Each number is 500 + 40 x the weight over its row's rms, rounded and kept within 0 to 999. Layers, rows and columns count from 0. Numbers have three digits each. The size before them is the row's rms in percent of the matrix's.

# layer 4 attention output (transposed), 1024x1024, rms 0.0416, rows 174-216, columns 960-1023
099:440427572500522521474524463477541522488438518533495479491483526430423483516539511494453543478485537562491469445537500470490549448450430504506451475484479463513501507446537466468509434517518467
099:462525541495431512564532507533475509490436560531493535517495478524576504516507472500509452516474452437477496471449477519505450475539481473516536496490512530523495480522535538508539537499450534
106:486538512445572524543516559453549501520496469525451442461392455454494565499507564546532502505530494511437445543497523535511508539503471556483552449484505466475507537508469464395486545408522516
099:528508512508493529526497514506550435510484499558520510562506514506469471502554603467569561520542510488504466450547505459498529516499497420504534512554478553465482545481453417524512532507487517
098:488479463484431491574477457451506490504463518496477593537474516546579504565491542508503525543510427548476521534538515443474523440467473494476452450510510500492534421521482432499392556531454524
101:520462468469535454515490535572487490465509520556490461519497486446493531469452537505591484480500452549511471420518450519567516559545521538551531491515556598560512488518517434458537616487467534
094:512505453569460581525454469517463504488498501479485474478493469477563462461526431515423428477449486394508524557426540505532497417570497461532539562515455508509501490524517461538468507538535480
097:526454546473476527530487492531567450516526500479541484561471493522499505536454462517537504469477428567497577545439524497440489515521520539401560536476516471472507561544477481424531538568445453
097:467542526477544495449508554453491517493507545445456490443549406534534530464530431487504525517488442477534527518525519487552489504514479519491538489442542469424551479499411491501510469498532497
095:501508496411509447455463462501517566553469472454528473533561512525480490562452509490579556507494514625529505481478477541559497497515463446504520579514643561524561513537520505484523509509484543
095:533533540521508544541524510524500523557489433613544479449481499478507525397556461454481527480537478412508541465469557464496550566558524503565496528567475454444468460523579548530441569551512491
101:507491529508496489504555548508488479463515490499505457455485542541496488557533497497531538454457517453483448530531490484497504520507425399530481461494527430499472471495481412504432519527509501
096:488443496436520484447509478514474504428464461444534483517500558517434479491481472501516515498521495574499514438512518568513561438576570549538458521514509523517539503500517482545463520517444530
098:503432543427535465509464496490469513538559454491525577545489525469483508489482532529453539536496391419586436463553512548496434554513465514509532500537436507550487467441430524565492498494567527
101:530465537408457511567441520527468535487487527516511453487568489465508551514525503442579466562499572505501450565526509503490453476502472491525436500480455458477520493537505391465525523473455506
094:529488515483479530469489495532551497489526429454512542504494475487502508490495457448505545511456505494453447539481526521495511530499508488545458486489490493600496537539454520532501568503513453
099:561501477535491474536507462530542533513488496468509573420519485527493471496543476478474543491530469474497543459511551523524499530463452523457515451489514528536516579484538535483447487578572518
101:443521489479461490549494531441481422506494457491453496513451501479527449562483464511468428440511468434481505491481518527455507508611487427573474464471423482497471515496510488464567508574440481
089:568499483491556428463549491543419490475568563443580463479580429566514493555453530475577539523506462462554498534488513468497561538524455498505551534486443507522584490536535502468501522492518533
087:547515463529456507495453474546430524510530565479464502525437530507535489446503547497502490500514553401520591520469486550528501488514506443491392520500531519519479512462492527467482493531538557
088:504544433495483493489503515542465548465471549492480546544474457504474457512542490535464415514529534503489567550454449517473486487502522487416489500541520505506449508499519481521488403544493577
090:512475486542491489549504499493502468464510498500520470550474575530532605489474387435474483495540408485444446564565522512549475470447529517489585513492497496500443415502477543515469466518509551
088:539523458454525540461503415513523450439563512508470542490517462506467411480467513501519495507516489539440490473465553464512462430527502504487585510543478528519520554521485420529483488463570495
091:506455584483475467535506522485488517520452495447479461518503534523449537503436515484457452468541458538462487406534467520531474455511481505535472478517484548445491470436498518486531571477452468
088:543469543541563538487485510509564498527515415494428445517448491492516533520496517485470487527521522518527517518443411486486488540460485446484523504530515510535536505525495492525478510531556488
089:552463493498521490440524535416473539460498461471622416495557471485561532457452454492534502514465536539480488494488515595574483448497509493515472484513461510561518536469471510447551539501491513
091:557473496470532514496490546539574485492474535471447471524536493495466487493493527521477488505518447418481535516451532517562498511538432521502549501525507518518492530534535541517470569587499486
092:491466450510507511438398508579552492502530463481586469463588481573580481502507461488427543472459516470538509496448490482545446571470422504465524539517457540569523541444501490465533486465560557
088:446500489466510512535510521475560499532486504518582522471525494503430483526483519506532507462478514586526480435475531477548460484517485461468462484543513522575549504507395571397465540568516480
089:439451524537571566533561543534510489476556536523578565504440461495553502518514622498429465519484517471415528493440517586496488443469463486467524481442493463517518467477513512460550460537479505
092:467456506557458500406491518413534496442485397522437517542546485429503526498456467562482510433509452509435509479468585529498429480530488584462524542482482523482467476522503507544483475494489526
092:507515498469559528560523509496434471604430548538486554431493481488579525399494424515455506438552545462527514530455470453462473498491497501512486483475465502465423509509499558410482473501509441
089:475569476480511511452495471546597506496500585521508514535528473492451592441566530498458535472439515446494525606496491528504568611519441476440455501537542478538552502439578436547450496560512507
089:500480501515542470478482584463523537471504490513491456440495471463516502500558531527474480506540507455441496585472478568465441440496495445478547503556513491526529448474568488518405502475567540
090:493436529425515480558547508500517469428489485538493418554518502544475452504633522467421429498487476527427515491496441487544513530581461505575482547485533542469466519475526476513444513531448490
088:506584547459489497487500491449507505519468515568503508584489523482490438537494505452448489459529499467541506574464424519524502525497507515536541472497570446530419490501553534509481509495533467
085:552501529458543477499553504503526509461518509556410458528495568481521509498426439499504563448542518475502446506464534481561484487403510500470470473489541513565523497403482505489489472513473428
094:496524431537506455479523513496601487488541475570499469480530537536501528486427445401474479531501471538492483494523485485501569525484483515478485542542471554501484475505508514550579564461518538
086:513492493515536451492572474529533530581532515503480450457552496611447559504469536511473492547504443479507474497468545460496548447503440536475516502539490472502532486498524516548482566488569494
086:393511583538492468498470482457478511552464550446503504499497410497544489487494509473493482529509507584540484521485467511490477464500526499498556478433513490528519523510531555518547555514528518
090:461512426499485547503478514548569538512456542557506569455515506515489469514512485537485528492475499490488500576433457523491471442563553509504548539582556499507466497556537495565457524467462514
087:506522526536429521498511538474550487544490555557501472508541491527533520500475463513515502523507479496530454441567525480419470506425421456573474519512522459527481588482498498540573512504471577
090:514554491506536501506504523527540479466445487579464517597539475480539489474481490511527540480490525468450451508578508500507520478511488546466509527524452486511524511489467463488514542550496484
# layer 4 attention value, 1024x1024, rms 0.0649, rows 175-217, columns 960-1023
090:478492476468561453473484511463523535556550445571587413471453564500524488553453512536477540502467528479599522547544543483487562442486524522474443466550526466507442523494488471497507516418494440
088:498441546432451491478514474538508481496503574550582562542570480517453469501492436487569469492494542449472558419476477512463578507474539517480492535513462558509521478446491524489522446594452451
086:453480535511505437505538519488448562503496565447485562397530425504493574530435527500509543470505448527506482524457533528518505484485575534459533462543474495483535541543545478521531532471501524
085:506518495559477499514573488597427548431607526516527414491460473522479490452539578507522466482487468505533522551460501547478412544515486486540584514516449504519480578531519568466556502518525494
087:497546513538433543455539475475527519523458476413490515453498581497486496474446481478446486486510487558533538558470525481576441501444487504512503449490456470510524540460438473536476463531504459
083:542542504460587414451503581465482516568474492498498560550529538499537462569580521478501539506559544517487532481522432487473470512475549539495516506491460569457499519505466456449553486425459458
084:583555512469500452553538513516468428446436521450484483549533505473531481450569528525516460595456542516495452487550565439500554554492488448540439490458552501536588500481446482573442484425499484
085:555428524470424523502513479571571488523504480597530465545468527467486466486450591471460515541493543531520506493467460453513462521544485570467534533523490452560508487514507516497465555508469498
082:520538545570492539517560527486405449429494507537504538475484445516456463463570552482388484473536515425453517542520472466490496509505560509468554466548423407498513474543473493484503503453502511
085:445469460584495461473498439604484476485487490433465528474493487527536444556453466512404428505472519535499423499558445485527454458442534548453513451426534582489508527485512489500453423467499540
086:444537454444476550577488416551469509508562523428474500526477535450512477529481502523499544433479552573505517498535535507531536447505492540505540536499383499489467485479499517475540511509517498
081:498529567539421509526523538492486513546500561496483536504504437476517504529448524501451492509494544432537477553484518492529413537515551468511499444525488484520528479573431484500496463520571501
087:488557503538523537470512505517552495469489486501500479474552546472528500481549483434516428489456495538442538503481454468548543451485538547507460498530549498506492560547501532532458396542463516
086:457457545529533529492502509456473507497474521491469491542434500517430476464501542497494507437461497529490484499474511503524502564528590507489579503526490546552493525448545542521504419518569497
097:537510500501502449533475474561497509581469505573481448566482553510516533482474526530506483542515499569532549559475511568478459495541539528410532434510481442469427478439591541471528372519475557
086:455488528493522442589514512466524465447545459579459431557505519483507530517486568541521435469454506532560496471472471503558452481503478454562519528488542525476490494481489550514454472498469429
088:525512487481507505460475502486542499503522482534469562499599562464540435477511554507507597575438517569532467474532483504561482478491546561516460409481565507522534572482480491493409468474544445
077:445492457430487505531471457515575443500463438479411511478423566491464516421528486534425499443516486539441427467570502511493511466509536534530483456527511497509428480500465466529509551488556471
081:453504506449552490513509575475554485494524472497527448510537413506453499494435451471472498488529465547502432492471453477463525499561540484572532585493495514502516543487490448524492515551511471
078:484451543632497521470577497491494485567512503407538513495522492528512511551482458470538533473534446482525473506512595484559480491517494446523466518507485482566575514493495507484517555547464533
080:471476519506479540426532476528470543560467431469494449448501511442490458564509547505499448508460516470564513443439483481469470467482526493563433539470526496472532555502448452443534463440498453
081:452469504490500478481478581516559496464464505532522528505432468508500530461552479479486517507544613528529513507543467490462494555507552457493458481503532521507500512508500526449454469551506594
081:479522418450509495535407454457478497472514466560492494520498488463560528508529508478537462490533543546487485561460547460495558559544491468485490505487474447563537539468494494494514448518514510
076:491537472463485445541502499465406505483513582510524594524543465460434462452545515547448516456510523491455464450439577502542556476537499530501462493463468508459472484487486514533482548456492487
084:436546504545447497537511452476519449547533502500438513514502581565455551543564551472449533515554478433462551502485546437460459544513493467469470548521543514423487472504499484564473494463447489
080:475530558449483475457492497462446490520486518478447539525488480486489504525492419472607511527529529509431506519549515531484516473548490501481514438527475482436526507475488424452589477488523510
080:590559557531503468594587485482560530468531527555452512493414517431398494489518513531468402533495534502431492483521508445468553418464548498527433475498489497459464480542435504514485589546497445
080:547468482464480499489403505500500522519492492501434504538479462477578520496517449443490495511482505403500543558520465535469549495410523425490492453485548547455507545491516423530535485471544528
079:522489510527444420429526492432473418484443448479412475457493488466442501513501443503570493523464505483480514497486502461447552457517533530567482474493561540475494499477491520475540472484510443
082:548585448486505532530490513503481470573528541441547441458453597486520485539477513540498533460515446500483495534491425457516577514464530472485542452515480468567568504515432520451559510566553483
082:540543493549489481478506465473579532432512443457448464585458511489435481572502552505515507549552502543466490496458436487561545503467513548499468538466482500453518499481515422501498482498551468
078:518499511496512465500508563467477531514540490476498519471506522441523517554481431503598455513580531448516508483457429489553498421519490518504519430493480469525454510557407512486536483441469502
079:489505507532471527521511446506512477494532554543523528524508496524503498421498504507540574523482456512542485480489401502518466496497497507496473537515463423518546490499489507466645415542439459
079:499533535541488553524451509455491525578491531463379585472468502489505501503449524463556509490553512492467508490519523564440527558510492474447490442531529418510589508522512490440515423511554457
080:506455419533518523495427544508533531492473567497535544490461519579510471546544565546506513502493466514539507503551521517479547465541529469465449530532495495480580494483495465516479507506479528
082:449517504498431510568404507514537464544507529462570470472487434519555485489541518444465464500572545511537527521508449478507519437541439560554478585481452507513521497543496498506443582514549517
081:545464555462497579503513523474456511472476561447538556477460504449542446579517494478467536422436565463496504502488511479470538529474502455523482472443471435506501558466410495478453487534490411
077:511479495492458519514396544465462466407447514518471500549500507501580411491537477493548485466468460501431486493535482490496411504519510447564509557472568483489492469516529461446523465476457511
077:483494476565469548454456498527561544499505443542443501440490482508536488511503473513505529450508580480550505514538545525489524512470470518526539482549475443481369449507429418439504488466512512
083:475467507508523458487476556468479467497489528401442474479453487519530497461482553494497475547475474511597463521536498492508521516522508510543418486395456479501486463456498496471527481538504520
078:522461441476459491460541484535403581474449404486544522508473539440486475584494563522469539483489515491488493553482484511547525515529532537491520509510520476525532461421523550457526451517432448
078:512506475468496497447503521488479556526496558461519475433469478562490507498526463564501432471484491555557542534425564556501486493441501506558535505515488521491464566513549485426495418467514485
080:589581450522479516531486468539534521438483433525499494469475518520532475529517486470377436486492511504489520492558477529447416458510449492463518552530522566443542470502399419454494507501468543
# layer 4 attention query, 1024x1024, rms 0.0491, rows 192-255, columns 960-1023
066:481457563485498437528507499519459532507529558494477516458504508477475513508518514555478452556445533477475515478529553542441457483512464538494486483593535529550466531526522502483540492509560462
062:479542479457464498578515495468509529563523478501471512535521510469472516506537531574539438493485537553479452558450519592552506486503515480483556530443479520521498487550452461494415511536531420
061:457573514457482543492519478442490466507499448452487538453519490459500506500473519516530508518496438592446482502481487487478552570504593516482581478436474526468548508420488483486463517483468440
055:514513522532494495444533512486465529490448484448496494499549483504424459492590443526506515450534447565461478588524493541417419521428504535541462503573458523540478501614489485496474514506583540
062:535442485492525429482513479557457462483516480516562519516479520458508556533458512479487545474486530471530569468543511474520485432543469589507514541483471473427506486515495482492599532491463558
056:496527597527550489458527483539439453439474563492569462452483493465512392490525496516488531479472495483502518482551538521497474481527442515545556516499514544459452488499525507378496423467455459
051:495519560511467480545530470499511468397525557499474538473540480521572473428470562485481470494486478499532475536459470520465560492454506457461426487541498528609495435473489535496526441507531511
060:503491526441494489424516493452410464549524516486455529499543527479533557451501546539532450528494445433461547480510486544517485524444452445482504527488499580528442488468523559487532464520537545
068:507490465532521552522503520487453528563522506551524533534538513495465460444539537554532482498530524481488418521457463569522571447517529445398500578497520526570487519528474513454392492504519432
051:517507471561530506447518556542520519511465523571485522471542544543510520420541459543492545442513546457530492532494515513486455470450482452514502573513449497535457465568501540485449499534564526
055:498499503455463462486529559475504526464500526436446528505498478496473485600463448447480502564488484595461561531486544451456533531430465528526533439504517466480567538527531457533583568502458535
064:468495509519459521546462477440479458557469465482443519506435536508445558527462479518524416499484531535485450491528509546546466476513501477470604455488545538503507476516505488452509489496458523
054:508603448504501550564519545464463420508472446500457497557515422462465460495512438517560484465524534576430527517445501559484455455513591427466553500423422484497471512536377508512359555520545459
057:425529517500456565496494525530487534505476557477540545475483506460517582539507473511495485514473516472550500506422582542506521467474541501534572446540506525520538467563561525483562476502480476
073:570479492505530501507496486527523459559545500513435475481414530492472471483521444472490486497447512460509444464538483493494461495509479497499483565498485491487516521491471497445384496495501550
071:478437464576444479497503481536578508460491531514538558556462536525496563520579452500551534425517518515575548501538498556540495404545420535546548478481462450470537447478511460493547501530457534
065:477545461520467541523477489529530502547535470437522479548446485452461484480544494498494480476527515438543428513470531517550481462511549479489573487492558457476540475517510503491518540544477490
062:474492489568503561551507539420525511444455470511520445469514459475530555463495540561459537496495494513546507543453499512485555507533546472480507425493484537567447491448467538462451469529486425
054:465456511510468401526462504511525499480483498455488499545483486457493542526525476480534492462493462485571483523448491534552482427508438507514524521514499480512525506478479476427465492569497526
058:530427511537445562480554531469487504458518546603538499520501495590561479513490466521536498516518424488413491477531416544509529547441488491490463499516582549517521560480479518580525497545567554
051:456505508504481561496505501463509497527566560489518522484485472575515484494481466491607456526565476506507406492509440469459528612496536445534541484470492499524611561519488449552487445491488539
050:542471594438497436423478466402449550563465506514431455430499542512485460463489462483462465529501461466438487442467501491476524573492537514574471532524542494541410529518504518481491563496597461
061:430496513580508567477519453532564487445477534482562500546423478489515584478583540524561521442529496433610482486510545558527473479518473418539531461518477502441478436454540470503511430541430487
078:474405427550510458448491550609567527473488452473521540484483510551458543509548394494519539468441516538569468459532497473515498527551509550539527499453455489464566476527537477547592561481464548
053:513513518378542485544490549512505537484476512492530503545496495430557438573544538517457495524503551418458493520409447578511496488482506497506464536582529545552480536560481484443487536489532448
061:432556550559442470528479534484488458441491535521563476497483456553555484496525560495562495437555438464518485534459449461526539438476488460496486529489510475573532479419412501537480453556498481
062:555475461524568464508449513489452520416499539494448477449556476456487460472437466560478515511436571498472563464493610489462496506474496526500512542545485477537457546508482493482451465456505507
066:401526510430410540449519404484500508581546462471554529504510523546438510491508530495547504505563475456461441522451536540522526533535479455498564444437480536501504504472507504564517516556454490
058:492468506577505540548501453454518512557511486530428501499513494539436505448448451545567454529514531489461446557436535510469502473490525455426517510515474490541499538525439521494429577459484480
059:443535560480440464517560428539447543542441503419488489467437525488447504499544598500532446545520551487488445514453635511510529453469475460475554518509415504475484462495511495475533466593433522
056:523510537477538466374568447527452497479524473512512458522494515587492480528549424488447640525520501478472488528526437470527470529514457483509455493509469469481508472466528460475493511511490585
099:414453497528437547483531519518536489504510482463537537484518487550505584507512506470540480486558487506491494488521444505536508501456539495487538477429482497489549446504535482539569464520492480
059:485509496536499550437543435554451504550538449545601479496410531424472496477578456399513515483478479452464471515488565476550534498492481487523520563434399469506476465446509510441478497547510501
058:536454482500458450517447534514557565470524594422490533492503478462513519560556516442463521546447548547572562502497568487508517426493439510511510439552525524469554496513573459575572530495467528
061:442465505612544547571582541511492440505483488556456450498519507541526486448445464447516567455539429529489467487531416463510536517523566465422450571472530475487545494447466515477472461521450427
068:536536495498568543548515529483507514442514527526515492535550465556568407505469504546482482475562529526462553504518479427471584513474560475475458539472527472471499574460415513528454512453528482
053:493500561494428508456506486504539465553554554437553540541493486511538521472554590502528455511566435368467449428451416501512605525426553497494494495533487497489529477588451532497503503556431494
067:497408526485508447521437496481449572427500455458451448430456509468506552536449518519417471535458485489521544488490557417467419576543485513464528475564487507494516460470540491514581504510483508
062:529473510473476486450403468509475501540563513503527511541493540501512437460509438493494490507517496437476452474536458571534458519475508559523484541518544510488529502487487502497512500519482595
069:483493521433487528542520509469541506540522518499495435496467502548569506485534629535495545485526492448530523499512441531501514503542526426505436514601591573536422541500464522598459452575533471
068:586537490572520477476559485442509458527488529559519535502529502470534459466531517429471522482562451492457538514497500476475500500474453531519458571499457502526501467480462533475486456478533525
061:534529538447530537498529439432435522497502538477513441497494538449536469451453523454513472603478429479457516446440523460426500538453498486506545520481507511498494542459497530479452477502520556
063:495585474480515487461517490510497539580569493497561523538496459533436472414643476543536538460510484431443454508477564590555550465453525485548550514472417479529487440593505551485433499501480536
057:507498468497523458573511500553499455519481490542541481537520503524527526533454525483551560541504531492495497447533409539505522378574542481484435533509501479500468524454524493530439471538563486
066:455447535532493500503511460455494512528475513497482445485526499493516548447477556442503486557548420429512508464502463484508575444510536445473458494516474483505510421483503539422508440538433448
060:442428501559547476479459516487497527487483426439529465463458499499501568495496456494475475466520431503493487493525463410562511557483538570507502448465536491505497442519507522456553531516441514
073:522392487409581440399495506560490537404497527517506529476470547536462514529480472465468551548439587461577599465596550451498509493527480548518469564455524512490466505483555516535528503482480555
064:539519523503521535511549548472476554544462478540489557458572499467532517457565438553458467466512466520462467539521502478448529504469555471474495547572504522551467489547484531480415475497503462
050:510593548490458495545427513472535530552452498501537497513506474500461474528540445550473454470613480515467463555370443469521479528494525525487500444497476442515528488485467462607511605442536526
053:529558459486536534511499503457537477482478491503488463532505451532510450465559459531516511470518532461526496482437516516532499505480591393471514475484482482493548532500473479500450515564477455
061:478456510583526509499504460501521422461452508524515518533454517497538511492453463437532497473508407488480510419479498471482490430440429525516461506531499488491548445471488463422527482524541505
060:537549569475464468530486510467411554532516502453488517472499460414503481532531524518466408519482460483467509516443563499471476530469478504482517475525482529497417491589535519490505508463488511
061:473510570443560522502531548542449497448520476504562481446474517464469431493548560535478438502468491470515509524524511517537518570523478563496513444475568530453440512526543525503580532491499515
057:563503464556596535554484493474542512540534485534504495594481468484524474491539556498484557420552590520494534561512435471475458446509544456522439501504487506498449466510431543516456519524496487
056:486532464548406528544549479467539500490493480552536560527504478589446474529533476426533565488540561594497472532511529499487564501531559506517550514419503540530549444477462478578428506493462517
074:509558532462396442422496516486533480473486522492541562479518486497519540476545500506545497520498419460432522531456567459503532579477475516562462478520525547559484525476512507532505502514535571
048:547571494501463483524505455494533543591492504538507548504513485528493497514563483451548483477554505449441423461456471513497488468496563448495519494452530448528592518504452492442423532529443468
069:549499443520574451518547500482539475520443497513463435529495520478446433467432456494504495456499474522504512483538502492448474523531504529520447585499406424460521547526452533526460545469519433
064:467546471445499482492497482501491521530495472500463520516498503480385539523524502543478426489523553536531521569433583514532474553487505469516537411441490450473501514594509510571555535450509466
069:518619464458469535496507456443494488581529444502467491586504486562471423467560542496502533501580500448467522559495509507550563471492535423477518544446429465544498463496462497512388511584456529
072:466455490419458460416460489528537538547498471448473502510468562513479593540519507452486466498469527472530478442558509480494498522514477546518531446455501492469555477466571495472580525468477547
068:492486493532510464497498499558508494499422463455448491497471449516510548588494467476508515516498509586534564556543569407482449477557482568541499452535493489425469447457508454571557538521537505
072:532542544504445492451508487447464496490476462496514548490541462503527495470527485514497532525554480534493598538491538446466445579504531519555500506539483543516421483515462503528494454520537530
052:594544522457513457575568509484461484534471444490552551521529505430453429405500472531564490524493485596471455516501574523496549501521492479533556529410435509460502541495478520484448470478526493
# layer 4 attention key, 1024x1024, rms 0.0457, rows 192-255, columns 960-1023
065:477502568520562500518511531563489504460507565549522469542540519457476474534532467498466489423511596464532520462473448477515473496531546454475455485531433509509572586490485573507477504565449532
055:453548479506466495627451425486416513532547516529540368504529489534460540487536486529500438479562502512451525446462532541502467553504516527527511495515550533490535442545436492507573533477488428
055:473523449474383549442519528417509482518536491448473514518564478537562514486490479490564480543549440545453487518538523525534515490491470511515512491472496494516501478456459497547498484462513496
054:526491521481551453484531512516543480417505538527432566572409545494519511476467510483485501504488515496537525537443465532400464412490503494459460547537508479482552527526507469508501451513544519
058:517477492524434491437535610526597487444474439514567522538473463432507516502469436458519493513516545531452493566599496553522515486487481527484377473446493425500473454508511446564576525512561541
055:518532514469579503508495546461487440503543519543510523495513493522437511513495523564473468495520484473524533450454456443486452483566602450536529418559485523569484482520534450485522443523450471
050:514437482540576520506476484504542517483467509584473542559631476444469529465493498478471537508540573446475519495406484493467481564498496467517559463525517510490524541452446523477474490506490532
059:538521525495502498484447535503496484594434522441542456541558532508448497428470505525484540512407477450437470492560487493466494471487463510538467584542530473428523566497535595436453502560489484
061:513446502481494587568495506539433478501519509501530498488537503510521618482490595487472486573441570470474544478442484567502507453547449447450525473531494460505451498559589476524546528479501524
055:548474585500518545460487568473487409530562463540513556512509511491575511448533552469542531517464534536475609498504497540454505472492463521456497509534467489531474490508488481482488481533538489
050:534594450468496424491537581539546507539540489463514443521473489515452477535564412514498471439511480551525463485509508482543488481445483488518457526460489557553548515502505489480476514465450525
061:551481375473446505577475513482500467577520539534560464492482488546491503480542457507535482539559423550448475461491579418524481525473518550570444441496567538508528400486532510457536446527438468
049:512471482509469543490475527543485447512530504528440468523451492459481591545461464453525478538484527519484540455499520535475434460500557496441490484526483506467505494474482541483514507514565493
064:516561421451471485464511512477539517493498453486559417506580537381499501541518500504510533516471557493515603488497458513503485489483528504527446526541537572518561555503464511516495431570501524
068:548416523503579465493491499572498504461468539449497539486423536549579476460462493498472486509469466491528445494492512420534402482546518419515410507455528441495520514509525505539493505478507446
069:479471481486568469480554573518481497508494406548537561462538442409555468574481509492575538456488538502474572487493463547556530512494549532485464485491542543526538462502573439495544469598536546
057:558478445500415423535554506560581520498498418497513475546495469542523535559505529492495497476488482509448502495471577493500456516479506518517439480524555516537516445537537442512582483497502504
063:496469467446564548554462501443475500498507478463562433462575455483490516457555549491506488491520626524514519494508506490518597503471481484538585467576576528536436509516507466512520474546458497
051:528500503519568465547475510556478521444439504428474534486528469518462513545447524472467471457461515413575515490502481428551436534426581493524434492436531625446593488485581496476510479597454514
065:486445478460465495467504490560530557508452476438488493531541451432523584549461526554517485451454479509485451509519480504482509517537390406499491453502537408426455518504483500479433520532509584
057:479562473506415493464526496528507469527533443425451495459469548556572489466462545445554550519512462570461457565464514468523469544534423460513504507412565488466503504473448510489453481414559516
050:508463516460504496470505399427437534461459526465429468544492473498547502469567508510433467470548429451454475524428419485478531484564483459554483623544478498496570514480532533482431490439543500
062:510509474482575484494470502461490538482557486477575549487519547445568484564485528529542527454474519490477508434493450479535471477502526517524477524565507536557472496566498411530563410535473515
074:498525466515400474465479591439577526494477426545498539512518500492534423483406500531575515491445479569505538512582555566492482491565511488468538461398525458566485475547446410563522550465507469
054:451500517484527501532449449602422535427541534546504484529500510482474517544568589500504499481563567438474437435474437530429475497496485496525491525532477484477515489551500478528513510553477483
059:480456564496538547483488535569453443511491463495545561481573451430520558459463496434467466513502510500479447533518455447485549496468404466474513436504575505481432524451463463510524549513573517
057:522502549474551514499498479533470552489545590496559463466494511473488510515549538536366513471452533465573455463443492494477545511495480406479524475509427443520439544495545558500541531535486486
059:445493477488442499457464514420503476487526464534507543522546533547444456522492420501503535456468430510433474507521560509560468477515423496557543500465439484520495523522477489491486584496458453
056:431528510489501549580450474469515512532505578492528479496477444544485546482422497496562486505495506463490507501406477438514474504485509486532480470554539612575488501500516602512474516505554480
063:512516508559519476519506483469535493525481521498560513519480532536510474508524460492457457510443533456570508458548559460503443459478535503504541515512482518541572533512549548490530477522511483
052:432474533503495473395480455488492440514392531517490544476475512522497440474490492526487503523433434481476453526517523485430460524529436487491521502426516387513458486519519498441480440406442545
084:542528444444396517469446562477560512572487400451562434547551464450497486485425459474595463450512485571497544477532566535469515531506476550553565486512565499517495472524419498540523510543546545
058:553453561442540513373440498500465491468490496496574509553526507498583460481486495459503486574419474463456509482466490483537462440511524493498407579516450482589482546452459462513525467546524513
055:548541562475484472548499434565548589465536441485504467472460485462477443504522542499470479462462564479554465533514521476525547489461521544482498506525507508531485499487481506497532530569535551
058:509410484517451581448497517481482492496565503527473533490518505522521526403443522448569543477491525523436532501510532531479464471487436513441564478549553475468431479494478471542514517404533529
066:493484531534471526481515518558531533505498517545453518482529462508486573495486513482493518525529494567523471577514481551476514493495433447475483460461555409465470547474494487491484568482550515
051:545526537439556473532536566490560518504412506520560502536556509486457516495515503467437436520499549493548408484507481551500482459438444513501444536525499569525537576531481488501483494516537547
057:444472485471554462552593471513539528459477508507539482549488445479478512527515523463516507506566499455454466558479476422480536498476502539533491497533525561559533494473486461525481508572521490
063:460471505510466425501561454558528467507447500483465536531464508565499466524455568510494598486430451518479484550469508508475397497510467517441444463492488468452526474501534531464488484411513545
066:473451543492484560586526417470462528532516530481521540476549441535526530453536589481505531503528516495536538542538563543481542489485464497490465526442541424461488508561493524505498451529508482
063:468455558546609501489500472514454437469436448523387543505512493421492458515520478511499482453498509461470471498447477506561530528530470557523496501561424508491531529425546540468450514552522570
058:531444480436552482507546489455534514491445574423524458540444512500490526493506520515394598592455459470527405541491469469470459513506487482554471560511395475499482482468496544552467479503504497
061:536554520533508466531509475469478480473527527522464487431474552547515483492518504527507485485504469521459504475478544587486446506468520538523517501482427525541492474524524539483499483466535456
056:433479548452481588537445472509456524531426568518509443440524413520500471509469529497579495538495586472578610462549565517480486454508516520504526536510500387452456488546526556542526533507477556
068:529504534462592514544452493467462485556453557439462496508527504523458475487468466459509448484509535418514517513468512476536509540497555518600593530592509542579495522512487543507530508525435539
058:553548447444458432444515561482602545521466474442489483603492452543443560491433542479553545478475388554406482513533528508512507530521462530475502399481475472469441446495476417480495513516525529
062:538512569552493521487526558471519513502582504504442547525560477486485453496492552468478551469506468476519601557550481494473494516569578459479472493398586480461518550489494521479477431525505430
058:524558565500534525525524506561502495442517461542534468578498528511507528463469522433447424503443586541514509490531456552515538484525493491471484512518433520459479519501470474515467535536511492
053:518494499519556519530535480504498473511475484490436519531399473562437440518582485494596457537500477536454526562487536445475445464504468564518479536535552559532438471480463437510483576497579463
049:568455402452549527488472533528538578489528481461563542494531531474517586511505464458531484522499541451495448518516489495439492462495463500442518516496532521484468446489482429472520438487485529
056:485534450493519478487491492516487515532412434505541509522506508443520491564464523481524500484425415495487548485476451442538514480505501469514514414518468461509512553542530514506514524554514504
070:534521524486562478523508480579528520469445560520501457484462546536462497489492498515408436463532522437562466478497474487478520505518550484521459569498431504514525573482538570468493486536471518
059:454547435499384496472532508507517462475510410555526488527545508460547511423536539524575481502554510473438443552530546535528462524514483530485451511495543489498510483522443481476501438465506525
061:525470522540559476571501420542443548560500551507419518483521449561549520539511560532560582504497506506490571468490524557498547524481525591540504531552533473508457452470536517517514489476451498
055:514516505583452575498504561430502458466561509434445497482507437566587475463520445460529528479518528532562590519478527537530522373460499466495545510480502508537521500451445598477521559452531531
069:503562533487463452435483545414566480462449447532528479539511532489437473490485515506454445477422462478480477549521428461530491469510420487516498577480408439495502581503437500537432544565517487
047:520485524523548528503449547545448535513497515496500466507572509514489467535477430499546531396519507465516467389498490488573511544499516434493578551527445537508488571554486505539496607524461522
064:472499519568475513467503460520513489483473521555404499449414468552509513507494450461526494466480388532526475537502535488556445543540545514456504489469452502524498529478498514477539525414546491
061:442595503523419454495515518510509483515522504497529495445436562556479486487520495531529436489491498576456565518445523560504536486486512547525470595484445515504539464513492490436510492424545475
074:519505556564535499571525434480493417570519591432480482438461510602499456481536461492500457544494465480538505493509599499500483477503470535528492582482488490533490447519543577452507474442463484
062:497549443494489477467511521416519575515506519480542471545499513513482428551501448526526545458509444527518551504523536449529523570515589511592495497448501511550559470575518520492496501465459498
061:466543528551479530480543518532492481523544485495493528430416501505481440547523395464578472495542492529580531537528471494554522454429514578534522517462419488536545486440496509558567533562483486
066:537528525481527514447501496453493430527511502477419498503576421482496473442484428483476455571543490529459564498501476520518572511538497494578534547512529473474467487457444503569561496543536510
053:498504452579508521574539555458521417478508564533554527463463527509471540427515428594479549546534516476536528507471480510536415431445501482423521513447458489513512509495499529482463464563558452